{"hidden_size": 512, "intermediate_size": 2048, "qk_norm": false, "attn_scale": 0.125, "train_tokens": 845500000}
Each number is 128 + 32 x the weight over its row's rms, rounded and kept within 0 to 255. Layers, rows and columns count from 0. Numbers have three digits each. The size before them is the row's rms in percent of the matrix's.

# q: layer 3 attention query, 256x512, rms 0.0409, rows 0-63, columns 0-31
# k: layer 3 attention key, 256x512, rms 0.0393, rows 0-63, columns 0-31
# v: layer 3 attention value, 256x512, rms 0.0543, rows 0-19, columns 0-31
# o: layer 3 attention output (transposed), 256x512, rms 0.0526, rows 0-19, columns 0-31
q0 042:094125201112099119113164113121099112095077092100132172087074171149147143101105118143164157131141
k0 044:172105101110137162146073126156099139088150203173126121099140156091136148113124104103144180092107
q1 044:071181140119169185134147150063129096141102112106131131118129147138098087147100154138119112063182
k1 045:140158172149118003113171114146134109057134144138105137134129150162084134160159115066158086138111
q2 043:086177130131081128094121081120089098087070146120099133178156111183118106107104166112076106167160
k2 044:115054097144141138092090156114151144141144167120086080101140137088110115088146143145154139127078
q3 043:066100174129157080152208078153031102119152136155164092129135112120126104150107115225105154077115
k3 046:118152099135131122147078144126118161102126127141133149125101115153072133130103116097154124132140
q4 050:164094120119134162163079130107173125119127149141046158132166103096135165154192074155126114119091
k4 049:150123140131161094085075130160113092187147142101133061163105110125174140148094097111102169117133
q5 048:152147121140119178223182081108136211108142136133098126063093118111114154117147150197122141132087
k5 049:106089133101137113126175125106086100128133123099142137122155131118128167090166180121147150156090
q6 047:108073166117146106060181130145139059096154156137136121159153167123098145100119080126128143121216
k6 050:143102107096138145113134111118111157154139162120088151150109147106121143163132042107116095138088
q7 053:189183111083104157170106108104144155096133130153128122077150112127177152139137098167131154117056
k7 060:087166163169149170162172163119120078079152129109122114125100092124118118155131213135115147120166
q8 059:124139085104158107142137210129150125155106157108134129130183101138076158122102065094137098079156
k8 052:141128080110127186096063106159106163135137041073136055134108143120176131117163115119129169108125
q9 063:140141134137130176109137081187118184077148074131145143140114183137169067168097171133095140158137
k9 054:122133199135093130133170117036086107159108101201107125138065123111106121121132110137141133133126
q10 056:154168124092125135209117154125103128168095149118116146110123137165077111151098134155160143104108
k10 075:121134089149158177088131177162160090142153154107172105118111109099119142157127203119128142062136
q11 073:152175156152106202114110036077131187078137107155139092186161172083144099129154142137144165153084
k11 062:125135218078133119133119206125071109096143130134132144113084127198110134147131146155161084133156
q12 067:148071146110125115153123212103107096164088150123092113153160160174059101092059140140115150089105
k12 064:104143116130164135153092126126138141094161097088152134143139110135144103164134130125185096153130
q13 060:109106158129069119135176111106138150122159132118141138068097142092186093119110104174134114153129
k13 079:142126111079099084128114099135127128162108159172102185168135134119127166104099068128102104116101
q14 071:123132193087135171102140160099118109104154149091133144091119120170136117124083197141140105131077
k14 068:166072142132216202154173128099199101114098170118141087112135143139165119173130145171214190087170
q15 061:137102128165140118127100101104121190159131110123124126120162118098180139157167053131088136123108
k15 085:172127128079064067112079148151110184148088168140150139131157109119125160088148095121120101152111
q16 085:155142152128138078108107155172120126154150115133122165106084189096067123072101094090123122161181
k16 080:098126195071100109105171074084099088188144157149075168151137126082124130121131122148096091207118
q17 090:164153148169146168113125073128129168080142159166053158114097158148190119106119141153151160186108
k17 081:170146183082162153170135127116162082168097177127060102109108130102178138129116184156175140144139
q18 083:161170124137077112140087132150109164101111099154128154126179168137089092150110118146155156126145
k18 103:069128061188177175149137139130153136073160108128158101135111136178144134116140111121153151099113
q19 156:104136056147131124143123186109139184141112119089191139121215026110157139206169097199115120149119
k19 114:116145077127149116114096148146159164105143106084165118132089115110168185114174090121123142092107
q20 147:087114120124123111123138117149072148080096104115097049131139169122166114094107164068142167134084
k20 141:122101071130113127115119183167122166071117115089140040123112136172123114146131133095134136101155
q21 157:117109157133095060156179121111181104148108148103124060177100135137119144119106184182100126127109
k21 142:186084185134101143095158182094152132184123107109139139118143158125118156117064121152131152113150
q22 158:087108102145103101160174156094192096174125170140107124124123140151143099143078142128143192104145
k22 143:083107137146068148094086108140118129092152102071157084112081143177157149110037120117140152108145
q23 158:091103153128160129128150095144196068115096124107097109194153115153153145140132117146134106091107
k23 154:075111088139112154116132096156126117094117138158089148147126125149188167081162181120116056120123
q24 156:118177183144096111152112085151137130158122097119133108211094087058116146150121152128132096098104
k24 154:067132045135096104137153073116120132160133132168110140148083115085089141130155136181134128068132
q25 148:076151124208145100204113155170108059122114125112115128106207081110143157135202114095091154142107
k25 147:081152107131088122150102071195113107053080145140093171125126133139168144097113126094125152164100
q26 148:159127146180091122131094179207114145116153175169097097145113095142105121123112189095154107163126
k26 145:147081130177139108127100160165098100142205162151153061151151110164174129072146071159137119110173
q27 166:108164146114122158163149125103182115193094084113129138133087076167182130095160148141159127150178
k27 154:083149120162181094143134119159124143155056119133104140169134134162171147093167102119158148098076
q28 160:142138145120123113175156096082109119124097092097137175123165136132156075153138069186110099131167
k28 154:180183087091127159103126134134063092112082089136087155111110162150105118105156165209155081148117
q29 162:115112117218137093128141167121172142164151148079141167124078143102163156212106139105129106121086
k29 163:094129189189203127142149059176143143086131158152172092144142117111157122180139152171141098149094
q30 164:138149114112115117101145159145083142080145132146115117173107125199120135097166153070173151155119
k30 153:130143154088115133122177171120118155118073150120145130115126128154131122155136099141146108163127
q31 144:150165121139130100110117148109080105129151162125094180116134159143119141171063163119207096110124
k31 144:141147151128206118118116179097136129115134109082159153110187125133117098078189184123174115141129
q32 042:143203126108116152181167129113161101129166127109118118169124152141105130113068186119120138103102
k32 043:125178113142062137098128109148103138150104150152156177135106146132140175171159148129106155168117
q33 042:167085148091104107105134098158119179127069090104113080123123092161122168131175140157135144219116
k33 045:107115132146125143102120136077200108120103175171132131156136181135102147142150180116127083119075
q34 041:130099115158141147110119163072152069203084121163136138103141147165128165121145100180139143153107
k34 043:139111180115121110154118087083095160141123156107128148149106136079124136156099111100145102111125
q35 045:133131112126124097193088132108168077121160156159092110165129090134178139165186096089092163149140
k35 047:175092096090090173135147129062154090110155089162129127153115175095151182131139089140091175135140
q36 044:107119111175113099157168091179126142129135083097120139079121145100187156108154132120120142182128
k36 046:159131173119120187103150188122130065078130155123163139138188154124126078159136170146106138094167
q37 052:097104166169156065092146098149128135074183098124125124139146115103135035110143078116109116149120
k37 051:102151145151137148165126146078087144122145071149097158108109162131074134176135154085129121062061
q38 056:130149170069098173171056180128109058158093149120100159098112120149136189108122118103155127132079
k38 050:104098114116099120149140126194153126169132152080115077146148170149128106109088111109121090113126
q39 052:083061135179131038073165078179149119097142067157153152163149124080150130134162153132075158136145
k39 053:116134142122088114122114153102138151146098161143131126096152172169118170151069133123133170139132
q40 054:226117078046088173137114169134151158197107188107159106086140124122112186078094108175135152103057
k40 054:143176130155141175152140158162204089132116133144159093167166099106149151142153144084108129083193
q41 059:128090142185173124146097146128097103130155120176117098158127140154130098153189163106095125119112
k41 062:156131127082152174106103162124140094145149094126180152143130136148144159155152163138173086125156
q42 064:185139184156075192177116053103135186086149105158125066106145131120175147121163127120118141181056
k42 056:117129161169173190145178110115128065119139145141112144131132156171072085160163176133169078109197
q43 065:138110091178118111098104116137125099139169118187114104192105120160097071107166146057097136112128
k43 072:164183149115138143109081106127141174109078120139138163147193148134143133109192166136157119137135
q44 061:086188125066121088096101161089109139160093133145098158128167071105113250076131088113146148114107
k44 071:125114095173107089138149075133142122154098095122062084126166123079149092134068096139124125101134
q45 064:120103086128151127102122135233161090162147155086102106163089129149097079133140185169116135089088
k45 066:141129158080116147118067148133119078134145108121149141134087084159129145106115149137119095165109
q46 073:109139156110130128151112221158126063163139154178106122152101106115084078104177144140124101094047
k46 081:072100115069167147096142103127136110090132200098106178165145113221116137126118131114129098077125
q47 071:086150159165170120098169143147127107140129119098119123168112105169182134112131177150065176141134
k47 074:114109091124128096119137113102125149107144105106161200127109101125093116106126114112083109177107
q48 081:117113100137137114150141129134162178158109132120169184091196069146139132208110095210137066164174
k48 091:092166059138150164132083130131115134099183091090190139136085115078144135140125116133149146122134
q49 080:102089119138130106178112248193079146152157111207111110074107124112110134148109147062134165137100
k49 081:115087123143171174136166095125147172167088164121126122120140208145147094099108104146139097145125
q50 110:162145158125106118115069149151115161162140176141151135127121193083058104134141064119122113109152
k50 095:198146142100091138106135157116137133119153154099118089150147136149160124111150111131153130082137
q51 075:138132165120143168093124086089138119162157121134130106196098160153148138036122178112110173085104
k51 145:121167098134150145132084153154181195103157105069213139129108117103152163139170108116107155092123
q52 131:166163170141137136126141178134150122124178103131119128143108139114105134051118127167097184157138
k52 138:122104144197093091127161107124155198116084091136143085150133161186136125124144127107103137146109
q53 129:120171089159136100177109094119125102109147110122135140133107034110127130141117133158136103151112
k53 151:149106125175074111158084122127120129158153101113145096110102096175107131131114117177151172113188
q54 143:165121115104153190140154122096152105089210148138136121186116078134083143114153095117133106127093
k54 144:141113066120183139140074092123171150078172159122091119098140089129085123098092105100147171130143
q55 163:133189178142191121092183119116147169173134138144187114136143139077082093119089127142133112105148
k55 147:157136076127210088105117108117139116105096070124126173134153087086110120088123129114140121158122
q56 171:124159104108121049129127147154093085122125132078126115162158132119172073158139148064116100129123
k56 160:167131192136046137154101093149150104143133176139116116145097145117110099137108122092146150095127
q57 165:092107149211120117062071130098127138122149160074121116050098131112122137164141133126133102161131
k57 156:172109128129146149106150092104155148120030130093194136128156111091089171126135191161161162131158
q58 145:084108104166117128156109128076120117144140079093139150097128091110141132100142184139149102130101
k58 143:166090119077145113156097114100156127175136206164147135097174126111108186105100161177151136131092
q59 146:116105079156168141087121129086092099156106140115152108151119097120166177093181132168099085099159
k59 139:121097148146108115094101075088139116091099170104116116077120099194121140157204142133095120155119
q60 168:140164126126147125178136103150135118141123096085101084193195142090065113143113130143119129183134
k60 162:111133039198170107156113185138097156158150109139183108142135118113107146118138110158125074123111
q61 158:169113161116140137121151126105190180113139136143140130076171162123106104120144143066153120097196
k61 155:155105117140089141141165160120159180120073139069074133129185107112132079156112155102142127106159
q62 166:152101106124123083147123132140095148088125195094176166088106089106151141070145183140148148153147
k62 159:111148209172169146128125155146096154130171194094121100104096116164141096099093181119140103168185
q63 174:178157135120155068192119091107156113082152150134136076114154108118070124203088147141130115114094
k63 168:078121098144122139098098132136079120114165102110067082131119147051131093068099123113135107099087
v0 102:119095113161107104203157059142082109088105128084116123155125084118121096089165104111132151099147
o0 103:140108121099162054133229111145137123117146143055127135191137137161111136156077145185128124125135
v1 104:081178121111080107109129099134107114099143103095183130125164160107079211165129096125110140132143
o1 101:167101093153104149127137135150088129107173133159075159127186135126124122139112079092121084112089
v2 107:110102137161140105129081136123078091128154153095120101104147076134158087146120109142134157104135
o2 107:131152135103120136083100105102153088165150090156127120138151143116082141131091146165090104114149
v3 100:110145149132084060107126126117169138112152108191089111057171119138130162148137166067148231216114
o3 097:149101151133135084095152159136153160082099109129130111133105140095115117126144098120130130122122
v4 104:173120090114098163184154126120110134130187099082156113190159119102132137151102119135120078118145
o4 108:161111098100125095145162126111114080099160107149101136160107061152098140111227076104163172133155
v5 105:150183119083101090051123106149151134110102182122101186102118051128102150158129110161139153112138
o5 109:080090064191144108108186081133165127134137118046184095061134133140126167131130121035131171155137
v6 105:169112180133114162189075149086176093084164107122191174115170167080109112144165129114127182132087
o6 107:126087143082201109146136119191117115163142146090138169139106119109112146134117140145138105130111
v7 108:094093094144140102031093135098153104118131117156079099128125032120212140105084107148147151085087
o7 109:121107141172108076147152135083115171109120111163129144098085197143069156107114150135214149142119
v8 107:125135128147116125031110083218170048182089137125147099132154106115154130104102102169144136119059
o8 107:159173122128108216172046139117183162137158132114132117109105104134118146061130141120053147134125
v9 106:098075169083125223127097122117070166148181120088112187162141154147169138112100076107141136123067
o9 109:135122086165119104127105104138100095094121117157133065093175175146171126108104138150169101134088
v10 104:159104108153145091138151116094125140126164158148123147198124130097101153128101143105120147133112
o10 104:173149105191097120140087117146179107156160119074146128114155174074114109095143067185069142109098
v11 104:081165094152112030151128091144067135127158092207197139135131147126110121128136099113131137134030
o11 107:191142106104112179179145130149123094130155147098093146141097164167070133115129178091099109091157
v12 107:166158110127102084146102135172168171119113118182125155135119163152057131139113104070147048173064
o12 102:178112138046141090123144072101113071157100104121101082103121108102111128138135130163142115102080
v13 111:212141060135139134099076167152085138136130084075105078150135021147084157200102091153124104098088
o13 111:117147119163156155174202111106112105085123120198137154150125180144106112158114180106137122099147
v14 109:156121098089144166111177166131072106138081125041054116129116083112143181103104172139117115142196
o14 108:117143106110103106091108091083096161098142086127139152136122085125144151133145137111148132125114
v15 103:145040182117150202126135080168164155137121162135102112161023158124125169116107105175107082113061
o15 108:125129087083140147147112126092156108173101086135068149101133121108114143071134117156091137102123
v16 106:085128123138092163120137110107146135155104136152094124182108133092141146126117118078124175110171
o16 112:161086080127081120114056129152117160105100107133148155133087149147110168231104128163091174130126
v17 105:091169134109121132163109116149148157052129125195115114095173079153111117115121111147110124186125
o17 105:113144127128145121134125135146103154135087119128140110107057127136089139094162134144046141087133
v18 108:159110195150124075117135149131091071138117171109131138094102144091105160095153137077118089146127
o18 106:074113093111074108174212180104123134109174080117088149130105129076142111129121098112022150099107
v19 108:059101101094143098089110170094124173152161170197102106176048105105140140106128084087127106057085
o19 106:111150088083179192138129137080080096105091103097107137090138173174093132135153104145050119118105